{"head_dim": 64, "d_mlp": 2560, "norm_place": "pre", "norm_eps": 1e-05, "init": "trunc", "init_std_o": 0.00631, "init_std_down": 0.00631, "lr": 0.0112, "beta1": 0.95, "lr_head": 0.0235, "dataset": "wikipedia_en"}
Each number is 128 + 24 x the weight over its row's rms, rounded and kept within 0 to 255. Layers, rows and columns count from 0. The size above them is the row's rms in percent of the matrix's.

# layer 5 MLP down (transposed), 2560x640, rms 0.0666, rows 843-895, columns 384-447
size [104 103 100 106  96 107  99 102  98 117 105 107  98 100  96 107  95 101 101 102 108  93 108  96 105  91 106 106 107  92  91 100 107 102  95  96  89 100 103  97 116 105 104 103 102 101 100 102 107 105  97  98 101]
[[101 153 113 114 163 120 105 117 164 114 135 144  98  99 122 200  82 170 128 129 137 127  95 147 146 115  80 161 121  86 156 140 138 102 116 132 107 157 119 166 103 133 145 141 119 134 100 143 100 122 129 103 100 124  98 136 121 102 164 136 127 138 138 137]
 [107 122 177 169 128 127 132  90 142 104 119 149 152  94 111 140 164 105 132 124 145 184 146 167 139 130 137 152 124 130 133  89 108 122 159 101 151 133 132  73 160 174  69 154 100 164 130 126 141 115 133 159 128 123 118 126 138 137 139 104 151 109 142 101]
 [122 100 130 127 131 114 160 133 169 136 161 135 146 137  80 155 169 161 140 103 191 121 113 166 124 161 142 118 112 133 127 126 122 100 176  91  70 108 100 124 116 138 138 111 139 135 146 105 102 162 118 132 124  93 133 119 111  90 149 118 134 162 133  54]
 [132 119 131  97 137 120 140 168 128 136 142 120 144 137 117 147 160 117 139 110 103 146 111 122 154 142 139  99 150 144 128 108 142 109 122 135 117 108 120 136 110  90 108 124 123 111 109 135 100  93 124 180 152 154 105 113 129 121 113 154 143 124 124 100]
 [141 107 144 163 152 136 143  94 102  97 128  88 134 136  98 147 147 122 130 130 170 115 106 126 116 105 120 133  92 118 148 116 176 129 119 140 109 135 110 108 126  88 101 132 145 125 142 147 145  96 148 168 140 186 160 130 111 165 126 143 161 126 104 112]
 [144 135 160 101 133 110 122 124 142 109 116 118 136 114 133 137  99 194 137  96 105 112 109  75 120 115 155 120 111 133 130 126 151 118 116 156 177 131 186 134 124  84 130 121 155 126 131 164  73 163 170 103 164 108 126  84 109 138 121 121 125 134  94 167]
 [159 127 119 137 141 128  98  85 116 111  73 168 154 154 104 109 147 124 113  88 131 135 120 111 132 107 138 169  69 119  96 125 140 120 137 121 151 146 114 124 130 172 102 135 168 135 105 133 127 109 111 198  92 141 104 119 133 147 130 139 102 137 172 118]
 [137 102 116 123 113 139 120  96 153 149 143 121  86 179 151 151 131 173  82 125 144 158  66 155 147 148 109 122 139 134  98 117 170  66 126 162 149 155  99 117 121 164 127 142 110 135 141 186 102 121  91 132 114 143 133  47 106 157 116 167 142 151  97 106]
 [142 127 145 132 124 113 118 162 148 144 122  87 128 155 139 128 173 112 151 175 110 108 137 107 152 139 134 142 150 156  98 113 136 101 139 141 154 144 144 146 125 125 113 133  90 113 107  92 124  87 116 117 104 102 102 148 131 119 176 132  98 171 127 137]
 [133  90 159 147 141 145 126 121 150 111 107 111  98 109 115 135 130 193 128 148 152 134 116 159 165 149 120 107 116 112 173 121 101 145 152 123 118 100 147  95 132 121 155 132 153 119 131  99 140 127 100 117 143  97 138 154 136 112 119 156 127 117 147 128]
 [129 142 131 146 100  92 113 120 137 135 145 121 128 115 130  93 148 116 105 142 153 157 139 113 119 113 118 117 118 138 161 163  84 135 157 164 152 109 137 126 101 113 116 149 127 133 116 116 108 154 110 150 171 127 141 163 130 131 131 150 153  86 148 149]
 [132 151 167 142 108 100 130 161 135 124 117 115  92 153 138 121 115 128  98 133 149 120 146 140 157 107 109 116 137 145 118 130 140 136  89 105  99 147 138 114 170 180 145 157 152  85 113 103 108 111  92 143 125  82  85 178 180 105 107 136 147 170  77 143]
 [120 114 100 124 124 148 128 144 108 144 132 142  94 135 102 168  90 151  97 117 159 129 119 135 170 151 150 122  93 127 146 124 153 140 125 126 119 163 115 142 129 163 119 153 128 141 147 165 130  37 122 141  88 116 125 118 174 138 135 118 173 142 100 119]
 [131 142 116  97 110 122 118 111 140 127 136 126 156 133 152 132 141 181  89 147 157 130  98 131 177 111 121 110  88 147 127 121 171 135 139 110 150 159 143 114  99 107 116 127 105 106 109 125 121 134 129 126 101 130  95 130 163 152  98 105 108 125 106  86]
 [163  94 117 163 137 175 178 138 132 161 151 108  93 151 167 102 107 143 134 116 107 148 167 125 137 143 122 135 117 145 136  85 130  77 150 132 109 130 141 155 115 158 136 116 175 104 148 135 155 154 140 106 149 100 121 154  98 133 108  96 171 127 120 108]
 [125 113 133 130 172  72 143 131  82 137 171 129 178 147 162 160 110 129 145 143 121 138 150  92 125 138 144 132 131 157 136 136  80 103 160 145 129 122 127 128 143 156 134 144 132  90 131 141 161 134  75 129 105  90 127 175 145 122 114 154 157 130 142 110]
 [127 103 106 152 110 130 156  95 135 152 110 101 134  76 131 111 160 138 104  87 110  67 132 122 136 158 134 142 132 115 149  91 108  79 140 151 164 126 140 112 131 134 134 140 161 119 153 128 148 170 164  98  89 153 133 121 153 121 151 118 141 116 127 192]
 [152  80 116 109 119 177  97 160 128 152 111  61  63 138 127 136 157 142 122 120  99 136 120  98 158 146 150  78 160 100 127 152 135 121 132 103 110 102 116 122  91 104 175 107 138 113 150  98  81 157  69 131 140 111 124 150 146 165 147 160 121 142 140 103]
 [125  98 111 114 133 186  87 132 132 100  83 112 152  71 103 101 136 132  93 113 112 123 180 117 123 170 104 126 102 150 121 197 130 138 215 124  99 147  95 136 159  94 150 163 124  82 154 136 157 143 163 130 147 137  81 129 103 133 118 144 136 153 112 147]
 [112 140 162 148 127 142 122 137 158 130 127  94 115 165 130 144 118 142 123 167 133 110 119  95 112 102 155 103 155 103 139  86 130 178 158  92 108 120 148 107 124 109 143 109 110 144 120 120 134 131 177 116 136 166 105 105  81 114 104 119 109 115 181 106]
 [159  94 139 108 109 112 141 157 112 129 138 160 141  97 153 123 111 127 123 118 103  87  77 123 104 122 175 127 138  78 118 142 151 151 166 139  70 151 115 172 154  96 129 141 138 129 107 148 136 125  58 138 118 128 117 109 152 162 118 130 132 134 126 118]
 [107 128  98 118 152 114  95 100 133 111 127 115 105 131 145 123 148 117 114 125 100 152 106 141 113 128 156 122 122 169 130 114 131 126 116 113  83 107 175 123 164 138 131 136 105 138 152  85 107  81 149 130 109 130 143 121 135 139 153 129 142 123 140 124]
 [141 111 140 160 141 109 142 111 179  96 112 100 167 170 116 113 140  77 118 118 126  78 129 133 169 116 100 126 119 124 121 109 126 110 115 121 137 157 101  98 111 163 118 125 147 154  95 148  98 164 123 153 160 128  97 153 113 142  95 178 139 149 117 134]
 [123  95 158 144 123 149 124 125 174 104 132 132 122 104 112 126  88 159 116 142 129 125 109 133  75 139 115 125 152 132 115 103 157 132 184  92 144 121 148 153 135 130  63 105 148 136 143 143 138 134 115  93 122 138 162 112 127 116 130 125  72 159 118 168]
 [ 97 141 136 145 138 179  96 130  91 124 121  97 164 116 114 120  88 142 129 135 169 134  85 148 141 101 162  94 142 142 124 137 151  80 141 133 168 117 108 132 126 108 124 160 149 179 131 139 132 133 104 104  74 110 130 129 152 103  83  86 147  77 150 161]
 [130 141 138  87 118 132 172 161 122 155 141 121 106 142 122 176 140 107 133 104 116 104 117 103 144  95 176 128 154 110 130 134 103 148 140 127 134 145  91 168 136 170 119 154 112 123 149 121 101 100 118  78 119 131 128  83 122 124 135 167 124 128 124 119]
 [115 162 102 117 122 119 148 121  93 128 122 113 125 105 141 135 135 172 114 107 134 181 114 148 131 139 144 124 139 119 157 122 121 143 134 125 137 144 101 103 142 143 143 124 108  97 120 143 137 134 206 126  82 146 154 174  92  86  94 110 112 133  88 140]
 [150  95 151  89 113  92 123 150 124 109 183 120 109 115 116 113 151 111  80 103  94 156 124 100 155 145 135  82 138 115 125 123 175 134  96 113 145 117 105 142 162 106 123 108 125 114 135 113 156 114 148 158 129 139 160 154 138 117 166  84 112 124 127 105]
 [121 113  99 108 100 139 134  70 113  85 132 116 127  95 131 116 132 119 143 146 111  93 106 109 181 103 122 119  78 104 139  98 127 140 153 143 134 145 135 122 156 116 133 139 162 131 102 151 147 157 114 153 133 120  88 116 131 126 160 147 129 130 165 123]
 [112 113 143 128 174 118 135 144 169 134 123 118 153 141 152  97 151 153 163 139 141 111 111 159 119 130 100 134  98  84 111 113 133 136  93 116 136 118  92 136 142 114 110 108 170 162 151 142 152 109 113 132 182  96  77 155 101  95 133 174 154 154 134 168]
 [ 71  88 156  88 150 131  98 129 144 122  66 144 122 110 137  97  88 177 123 101 148 144 139 135 110 140 145  88 142 182 135  95 147 138 133 103 138 119 118 136 133  99 124 105 119 133 129  93 101 169 111 134  94 109 117 127 109 117 138 170 121 130 117 141]
 [118 142 111 153 139 178  89 104  97 144 150 122  97 134 138 134 133 146 136 170 114 118 119 136 138  91 147 147 113 161 118  87 154 149 120 162 120 146  98 152 133 104 154 112 142  99 128 122  78 101 147 145 111  50 109 121  99 134 138 152 128 127 149 129]
 [103 141 141 114 118 157 144 140 128 107 122 137  95 134 126 167 123 144 121 118 140 109 114  94 130 122 131 148 131 162 122 116 110 148 144 116 111 159 127 107 119 149 124  87 105 124 182 107 123 148 116  77 111 132 150 109 183  86  87 165 160  96 136 120]
 [111 114  98  82 104  93 150 151 112 143 131 114 123  87  71 143 136 124 131 142 123 140 119  89 123 109  89 158 118 122 123 148 150 113 150  87 139 123  89 143 171  65 117 125 101 141 126 111 143 121 130 117 132 125 160  92 142 169 149 127 154 117 142 104]
 [ 86 152 133 129 115 180 174 118 137 123 136 120 159 154  81 156 109 132 125 151 126  95 156 100 126 140 165  99 108 147 147 140 101 146 169 112 116 145 109 127 136 166  99 107 112  92 113 113 149 143 144 129 163  77 113 119 155 100 157 131 150 189 127  99]
 [136 173 134 161 123 128 106 133 161 153 123 106 125 145 171 136  86 118 139 143 143 140 179 165 106 113 153 142 109 133 153 124 167 136 115 123 135 140 152 148  98 136 132 177 135 139 103 125 102 152 142 130 152 136 149 150 177 128 158 172 123 142 128 131]
 [125 111 174 107 121 123 111 149 108 162 104 102 135 159 129 180 122 158 127 145 140 119 111 130 121 101  94 133 138 124 134 127 111 125  83 129 156 200 116  87 141 110  81 133 106 102 142 191 125 143 119 118 144 129 146  95 172 123 131 136 138 139 147  74]
 [131 168 136 149 122 119  94  97 132 143 122 117 127  74 138 100  88 141 163 130 105 157  88 117 180  91 105  95  74 147 104  99 143 150  91 133 129 131 141 131 166 161 137 157 143 127 161 151 111 119 129 117 119 129 147 126 114 138 135 151 185 121 105 131]
 [ 95  85 125 121 125 123 140 127 117 125 118 114 146 111 100 130 127 136 120 106 151 156 113 152 147 133 156  57 120 124 136 152 114  97 106 153  69 157  82 125 116 131 147 112 129  83 127 140 161 153 150  89 102 159 132 186 118 131 121 123 109 116 117 152]
 [147 148 114 138 109 107  82  99 114 158 116 146 116 129  98 112  81 118 110 114 192  89 107 134 102 153 143 143 126 160 136 126 122 138 123  56 155 112 154 143 126 124 157 136 135 145 177 150 118 153 140 154 129  92 117 131 143 110 122 119  73  90 170 115]
 [130 111  91 141 118 128 114 115 137 116 121 149 153 131 125  96 150 117  98 112 134 138 116  87 117 150 162 101 140 141 127 122 136 108 120 154 128 126 145 155 113 126 127 146 134 107 132 138 166  89 111 148 117 124 118 158 118 111 145 146 121 138 158  51]
 [127 100 122 105 136 120 152 137 126 148 160 146 140 154 122 115 134 114 165 142 144 124 107 153 128 163 105 144 107 120 129 106 158 123 152 107 134 121 143  99 146 142 162 106 187  82 129 133 129 117 139 135 127  99  69 155 140 158 112 149 132 120 150  74]
 [113 140 104 127 121 160 105 119 144 133 141 145 121 134  76 144 144 120 134 146 165 111  90 125 112 134 132 123 130 153  98 117 130 109 165 159 102 120  93 178 132 144 183 144 116 104 118 127 150 119 130 111 103 170 142 152  86  69 132 135 129 157 145 124]
 [135 101 100 130 141 110 142  93 143 124  81 120 128 104 153 126 141 169 119 125 123  98 135 129 135 148  86 102 136 192 154 156 150 108 145  89 151  76 132 120 178 111  90 158 139 113 103 137  80 128 148 149 156 122 136 122 120 113 152 170 119 120  97 129]
 [131 139 148 144 143 157  99 142 119 142 135 112 176 121 114 137  95 123 144 153 117 134  97 134 103 125 150 151 144 186 102 112 143 121 147 138 134  76 158 157 125  97 127 134 146 131 124 129  96 106 125 117 127 131 156 132 141 171 139 109 124 119 153 127]
 [125 108 121 128 148 145 123 121 128 140 110 163 133 147  94  96 108 103 154 131 121 103 146 204 136 141 106  99  84 130 137 149 144 156 123 128  93 104 170 131 144 109 138 156 132 131 131 104  98 115 114 131 148 147 132 132 126  90 133 122 172 139 124 106]
 [102 117 132 103 136 131 111 131 164  79 133 117 115 137 152 152 127 108 110 127 182 135 143 126 131 112 190 109 153 139 147 109 105  71 115 125 144 139 154  99 144 110 129 143 113 119 139 143 112  81 120 174 109  91 104 114 153 109 142 101 139 162 104 153]
 [ 95 156 145  92 118 116 141 119 128 118  91 157 136  94 142 129 122 151 139 111  87 110 147  89 164 146 151 191 131 153  95 143 101 123 102 107 126 138 160 126 127 125 120 142 145 132 118  90 122 117 118 120 143 131 132 139 122 146 110  74 124 116  88 128]
 [145  70 131 120 121 145 128 158 172 114 143 134 144 157 140 112 120 113 152  94 144 103 149  84 134 120 110 123 116 118 178  68 114 149 155 127 122 118 127 162 176 106 119  98 117  82 144 133 169 168 119 155 116 153 177 150 137 110 146 141 113 111 150 127]
 [150 115 158  86 142 152 105 138 109  90 160 175 129 163 136 129 146  97  99 150 129 128 132 125 125 140  84  94 194 133 152 179 139 176 112 166 115 119 109 139 129 136 132 100 119 141 126 142 132 139 133 133 116 114  79 112 112 170 138 135 114 144 144 128]
 [136 113  91 105 157 127 139 134 169 121  94  77  94 131 131 146  81 133  67 189 126 165 116 149 181 109 137  63  91 152 132 107 128 142 122 125 120 105 105 149 139 122 143  80 153 130  99 162  94 142 103 136 138 193 134 132 124  95 117  82 123 124 133  97]
 [136 138 157 106 118 104 112 143 161 132 172 143 112 128  90 171 146 114 120 141 119 120 123 118 128  79 103 124 126 118  72  72 147 119 140 126 125 108 122 116 158  86 138 123 122 160 137 144 141 173 171 121 138  90 114  99  96 137 191 109 127 132 120 199]
 [144 100 108 123 115 140 130 114 155  95 154 115  84 143 105 108  98  83 101  84 145 133 125 100 147  92 149 112 107 119  86  94  96 116 134 129  80 113 157 137  94 174 149 150 137 118 130 120 102 161 128 128  99  93 138 149 152 142 110 128 155 145 109  81]]
# layer 5 MLP up, 2560x640, rms 0.128, rows 844-895, columns 384-447
size [100 100 101  98 104  99 101  97 110 105 103  96 100  97 101  95 101 102 100 101  98 108  95 106  92 102 102 102  94  96 101 102 104  94  98  99  99 102 102 112 104  98 102 105 102  99 102 107 106  96  91 103]
[[143 111 137 144 146 133 130 130 170  79 131 122 134 179 122 110 135 162 121 144 113 138 122 112 141 127 126 131 117 130  96 112 150  91 111 106 113 121 136 115 116 162 111  99 111 160 119 150  94 144 141 139  85 112  70 121 170 155  84 155 145 152 158 116]
 [157 154  96 136 163 186 126 129 160 103 141 125 137 156 135 147 119 116  97 109 145  90 131 171  60  77 115 117 118 132 155 200 113 133 129 166 131 116 168  94 114 138 123 137 126  88 145 147 129 123  79 143 110 140 143 120 130 168 142 117 153 111  93 176]
 [146 153 141 103 109 123 114 143 144  75 142 160 140 115 141  72  85 102 118 117 184 118 132 129 129 147 163 162 103 149 149 115 126  84 104 118 127 132 173 142 137 154 105 145 143 113 158 111 116 103 132 110 114 140 127 127 131 144 126 138 139 122 161 127]
 [ 97 171 126 130 131 122 139 128 133 130 147 143 123 134 141 114 131 114 161 155 109 123 100 108 144 198 131 157 138 100 116 121 113  99 122 140 152 122 137 158 102 160 105 100 146 172 136  93 115 150 147 148 118 114 140  87 165 140 121 110 153 119 102 153]
 [111 123  81 108  94 127 123  98 118 107 112 169 150 115 149  98 141 156 100  77 117 141 147 137 128 183 122 112 112 149 147 149 141 121 175 114 147  98 140 112 143 144 100 152 166 171 108 152 135 169 106 124 113 146 152 111 102 112  96 110 123 118 110 142]
 [117  78 144 132 140 107 115 121  96 158 151 124 146 142 117 117 141 118 146 102 157 110 127 126 114 132 163  96 140 123 154 146  92 152 140 110 129  90 149 127 131 120 135 142 130 127 113 121 105 110 185 103 138 140 136 146 190 155 113 119 118 133 112 110]
 [109 106 120  95 111 113 136 144  79 152 132 114 148 155 124 155 120 106  75 144 125  84 167 138 153 116 100 143 142 151 125 142 116 157 160 145 127 156 146 167 113 124 130 151 104 125 117 143 106 113 145 119 133 132 157 131 157 130 153 110 120  90 130 141]
 [108  81 105 125 167  97  90  95  96 114 111 139 140 137  95 150 104 121 115 125 128 127 124 130 104 124 130  91  98 140 180 165 112 100 136 116 134 117 116 132 142 169 127 147 128 138 120 140 159 141 152 140 149 130 149 114 179 171 136 142 127  68 123 146]
 [121 142  97 127  92 126  83 155 128 121 130 164  82 119 167  94 102 109 132 136 107 132 146 145 101 115 134 105 164 129 175 124 120 167 119 168 133 102  83 137  95 132 125 131 126  97 157 119 141 125  88 118 104 132 125 121  93 116 100 140 102 150 106 148]
 [126 151 140 119 116 139 121 154 111 129 108 107 124 129 155 145 119 174 133 134 118 171 125 161 102 100 132  93 114 136 123 131 167 161 153 130 116  73 118 129  90 147 104 120 155 160 120 107 147 150 142 161 113 139 126 127 144 121 161 102 170 132 134 119]
 [144 155 165 124  72 152 145  85 121 154  77 103  99 138 168 133  93 152 172 132  96 138 134 114 143  91 149 122 147 111 121 135 124 147 114 150 156 136 146 129 109  77 107 103 136  84 109 152 108 191 148 121 152 145  93  88 118 119 116 121 116 122 152  94]
 [135 155 155 136  85 107 117 117 173 153 120 145 148 120 146  73 128 127 106 102  98 159 118 131  87 119 102 122 132 132 101 146  85 116 149 127 145 123 150  99 167 105 120 114 123 140 128 147  97 149 116 141 147 135  90 119 137 104 120 152  89 116 184 133]
 [152 135  88 142 141 116 166 117 118 141  89 129  93 118 112 147 106 123 142 130  83 156 131 146 110 137 127 141 115 165 127 110 108 143 132 123 188 141  97 130 146 151 106 134 124 146 140 158 122 159 152 130 136  86 108 151 161 103 114 126 147 121 133 141]
 [106 153 146 104 157  99  78 122 125 155 125 145 102 121 106 170 170 112  87 142 128 141  89 127 122 117 112 156  92 141 139 183 148 185 149 175 136 132 135 113 112 138 161 152 100 113 103 140 135 125  90 165 118 133 137 115 125 112 136 108 122  99 136 112]
 [119 109 125 159 120 121  97 154 124 158 114 152 115 119 126 128 129 116 126 144  96 104 109 126 130 114 111  86  90 146 122 139 115 171 136 148 167 133  91 138 150 105 132 139 139 143 122 105 141 132 161 111 142 159 192 115 124 138 154 124 117 106 155 166]
 [152 118 108 137 137 161 102 142 114 169 140  80 167  95  87 104 148  94 117 141 114 163 149 119 120 120 105 162 123 106 120 115 135 137 146 151 148 146 112 115  81 103 144 150 113 109 127 155 110 115 127 155 135 113  97 107  87 147 169 111 136 166 101 146]
 [124 104  95 114 117 121 105 154 169  57  97 139 125 114 148 123 140 123 162 137 130 117 141 134  92 128 131 181 125 149 141 115  99 113 160 117 102 105 146 160 136 159 129 141 155 166 137 154 144  98 127 149 104 127  88 126 105 114  79 156 117 123 115 123]
 [ 92 113 110 126 150 123  97 145 129 143 137 119 109 138 151 154 104 127  91 117 119 137 123 125 115 109 163 149 170  97 118  70 131 115 131 156 130 135 124 113 118 109 138 126 120 144 123  92 116 111 145 127 117 163 155 177 153 124 102 150 120 152 128 136]
 [152 126  93 128 116  99 143  86  85 112 153 151 128 143 149 155 139 122 112 114  94 148 121 108 174 100  88 148 107 135 111 176 195 117 124 145 126  86  79 117 110 147 105 146 140 170 136 151 112 119 116 109 159 126 194 139 124 176 114 141 115 114 148 122]
 [144 102  85 125 158 135 126 142 118 133 133 140  89 124 120 145 109 138 152 116 116 159 111 138  74 143  93 130 134 165 123 154  94 123 147 147 117 118 161 122 153  93 110 152 158 113 158 107 140 179 118 114 111 131 101 117  68 117 148 114 127  97 119 120]
 [124 151 123 116 112 105 175 102 110 154 125  99  96 132 113 121 108 181 141  93 143 127 140 106 176  89 108 147 166  83 147 160 128 164 130 104 167 135 115 131 102 131 162 129 144 111 159 139 113 130 172 123 162 149 148  92 152 140 151 156 108  98 118 147]
 [123 139  98 160 110  99  65 130 113 122 136 132 139 105 119 124 152 105 106 122 147 161 130  97 120 113 157 147 109 121 158 104 146 142 182 166 118 137  91 128 133 128  94  97 126 128  91 151 124 125 130 155 151 149 122 101 136 149  82 115 149 148 105 126]
 [113 167 104 153 147  75 118 153 138 128 110 132 114 149 124 159 133 113 164 143 121 119 107 119  84 127  89 101  92 113 115 137 100 116 110 102 136 137 129 128 141 127 179 120 144 105 114 143 138 127 137 178 150 108 131 124 139  88 107 122 132 159 135 134]
 [175 125 101 117  91  77  97 128 132  85 139 168 153 117 118 128 160 111 119 132 151 153 164 140 136 154 133 140 161  81 111 162 137 161 124 104 101 140 130 141 144 143 161 109 121 126 147 107 116  98 167 148 136 150 126 130 112 169 129  79 165 118 117  60]
 [138 149 125 197 141 170 139 106 142 107 110 168 107 138 152 127 103 141 155 115 123  90 160 109 137 119 124 132 115 120 133 142 135 151 131 112 157 130 169 130 132 119 130  95 116 146 103 138 141 110 132 138 112 129 130 184 172 152 111 110 143 111 164 160]
 [156 112 107 109 126 186 146 111  63 137  98 138 114 146 105 123 152 113 163 136 166 140 140 133 159 140  96 120 141  96 117 128 119 149 125 115 125 118 155 124  97 156 139 136 109 127 178  75 116 143  90  98 130  87 133 130 109 141 144 140 129 146 110 149]
 [143 118 121 152 150 111 147 170 144 130 112 156  99 116 148 156  97 151 164 140 149 103  95 127 119 128 117 128 114 103 126 122  98 111 112 180 102 158  92 161  99 122 134 129 144 164 142 127 114 133 122 140  91 135 158 153 136  96 149 117 102 113 129 131]
 [161 140 139 150 108  89 120 153 143 141 154 128 143 138 116 114  99 120 160 126 132 128 165 172 118 113 127 157 141 108 110  89 107 160 121 138 121 149 118 137 106 169 122 113 160 104 114 117 149  94 158 115 136 151 147 118 107 131 124 113 150 109 128 151]
 [154 150 110 130 119 154 137 132 127  84 114 118  72 109 138 122 117 127  83 129 168 166 124 136 126 102 128 143  91 159 144  90  92 121 150 175 106 143 103 135 113 136 109 142 104  91 141 121 129 128 171 146  93 159 100  81 166 129 140  99 114 144 116 111]
 [176 167 128 149 130 120 144 110 116 121 155 122  92 133 116 133 160  56 125  98 105 100 141 135 165 153 137 142 142  86 143 150 130 130 139 174 101 143 104 159  97 176 119 160 141 131 102 133 141 133 110 143 145 141 142  98 162 107 151 118 143 137 141 156]
 [107 148 139  98 136 111  94 132  99 132 102 199 104 126 106 101 150 154 115 134 157 165  93 148 146 108 107 163 135 106 160 207 134  95 157 176 143  80 123 167 118 143  99 138 133 149 175 114 151 142 101 117 126 119 107  91 142 121 137 135 108 138 154 149]
 [140 120 115 130 142 127 116 144 131 115 136  86 134 120  63 116 146 100 103 127  99 118 132  97 138 118 108 106 134 171 134 134 132 111 170 155 104  98  84 145 149 165 131 176 144  82 113 149 113 127 104 161 105 145 107 104  93 161 171 106 128 114 125 167]
 [132 137 175 122 116 131 133 132 115 126 100 132 146 161 160 136 154 113 123 137 139 133 164 123 159 127 175  89 122  94 147 149  50 143 114 129  90 123 161 168 104 102  88 112 113 124 156 158 120 157 127 140 115 118 114 140 112 119 121 184 107 112 110 133]
 [141 141 202 122  91 131 122 101  96 109 105 131 117 133 118 152 130 138 117 121 109  89 170 125  91 135 120 126 152 134 126 161 156 133 103 164 107 104 136 118 156 107 117 132 122  85 137 140 110 102 164 114 113 130 138 143 155 120 141 104 108 139 160  81]
 [107  99  80  91 121  94  70 149  85  95 135 112 153  79  96 115 162 114 141 137 125 122 122 129 136 112 122 162 137 143 113 133  94 105 133 109  88 156 145 131 118 150 175 136 115 132 139 119  98 174 105 142  95 135 136 135  95 109 112 100 143 145 157 133]
 [118 133  91 116 138 189 146 110 118 149 159 108 137 125 108 113 135 111 145  97 156 150 139 131 136 154 153 197 119 129 189  91  95  95 141  92 143  79  83 172  95 125 159 129 143 148 201  99 140 104 128 155 120 120  93 115  94 151 150 109 128  94  97 155]
 [114 117 112 108  74 133 125 140 129 138  93 142 135  94 178 127 175 104  98 154 124 137 133 152 162 109 111 142 171  92 118 126 100 135 153  99 112 117 133 136 146 172 131 158 145 128 145 113 126 154 125 163 174 101 107 174 124 142 103 155 164  99  92 165]
 [ 97 157 116 158 175 115 128 149 152 114 117  89 117  90 105 121 126  99 154 107  99 144 143 136 127  92 143 130 192 136  91 119 111 134  99 101 144 129 132 130 110 101 154 154  84 109 159 133 134 120 141 134 137 111 125 114 125 122 104 156 143 135 136 111]
 [145 119 136  93 119 121 135 126 104 121  92  99 147 113 164 167 146 154 105 149  91 158 144  99 128  99  99 120 132 112 143 156 121 130 114 111 194 109 107 130 163 141 117  81  85  77  98 120 125 100 113 177  51 103  88 150 144 113 129 108 135 153 129 105]
 [148 184 136 134  83 136 145 107 124 129 124 141 151 137 109  79 117 105 123 103 141 112 131 150  99 114 170 140 134 158 128 154 131 125 172 168 143 125 151  95 127  67  91 153 100 124 121 152 126 113 135 142 126 120 151 112  79 108 162 152 104 163 153  99]
 [134 162 119 156 129 106 151 105 127 106 186 140 114 100 137 126  90 126 146 118 101  94 119 103  91 101 131 169  94 129 130  91 158  98 106 126 100 142 160 155  92 152 103 125 147 130 155 130 149 112  95 152  83 164 117 102 135 118 107 134 136 152 117 125]
 [143  90 139 141 129 100 113 119 172 120 156 109 148 124 135 122 120  99 132 131 135 141 124 154 124 134 169 117 139 123 136 132 105 135 115 151 144 152 177 135 116 171  77 136 138 119 130 152 110 141  84 147 166 102 132 119 115 123  84 131 130 148 118 145]
 [ 94 128 130 151 105 144 128 129 143 164 160 152 151 158 146  94  95 142 153 139  86 125 114 102 133 116 137 123 152 168  79 103 129 131  89 143  84 110 115 168 123 131 177 132 171 120 155  95 138 176 113 141  98 132 134  91 168 137  79 128 135  89  88 127]
 [154 173 134 111 109 132 145  99 121 152 131  89  80 123 132 104 128 122 140 142 106 189 134 138 138 141 104 123 124 175  97 138 101 108 137 181 170 114 118  95 143 146 141 140 150 143 122 122  97 109 104  94 123 165 119 148  90 142 124 110 119 147 120 107]
 [122 141 153 150 119 147 144 141 172 128 122 132  86 144 151 131 143 121  71 133 207 111 130 105 103 101 150 122 131 132 133 138 138 189 122 146  97 134 172 158 134  96 138 208 119  99 144 145 134 144 156 162  93 163 159 167 135 143 105 130 133 141 129 125]
 [121  99 143 146 121 102 145 120 157 151 126 128 134 134  95 124 153 143 156  91 134 122 108 119 160 144 140 141  92 109 167 116  77 151 100 115 105 150 134 168 126 115 143 123 134 137 144 146 118 121 101 127 127 163 139 128 128 111  89 112 133 147  89 115]
 [122 114 143 113 163 116 146 130 126 133 130 104 121 102 135 127 131 136 134 119 120 144  97 144 119 149 105 144 143 115 143  91 148 114 109 131  85 103 134 131 128 117 169 144  71 180 156 115 111 156 142 158 130 161 156 144 104 151 138  97  95 105 137 139]
 [117 145 145 109 120 152 148  98 175 114 129 140 101 133 152 126 123 109 124 130 152 135 134  74 121 148 145 120 180 163  91 138  87 176 149 112 132 114 118 111  93 159 141  77 113 111 108 162 129  93 157  87 128 126 167 127 151  88 112 134 160 148 108 107]
 [146 141 135  90  92 138 141 105 150 160 128  92 147 133 119 155 128 173 174 158 145 135 104 160 143 128 119 149 133 142 137 159 112 102 126 163 108  97 112 154 136 106 134 134 120 140 130 122 130 122 130  88 108 137 114  93 165 171 146 130 155 142 150 148]
 [144 165 111 144 133  99 165 124 105 136 167 178 135 165  77 168 185 104 120 154 107 124 158 112  95 146 114 112 145 145  97 148 115  88  96 131 105 104 118 121 149  77 147 101 143 158 139 119 178 124  74 110 154 142 110 163 148 116 120 144  61 122 136 110]
 [104 139 148  86  95 136 167 114 128 112 108 165 113 161 151  87  93 137 127 114 186 166 100 142 163 137 140 142 161  99 127 145 157 132 116 108 101 216 101 159  75 168 126 123 137  96 132 137 102 120 128 138 105 128 187 146 132 110 126 112 120 133 157  80]
 [ 80 139 127 158 152 114 121 147  95 153 115 100 105 173 155 122 131 127 161 148  90 149 120 143 100 148 126 156 144 106 112 143 152 146 167 145 132 130 143 122 120 122 143 107 129 112 137 121 143 135 112 111 116 161 125  89 100 110 107 128 111 108 158 107]]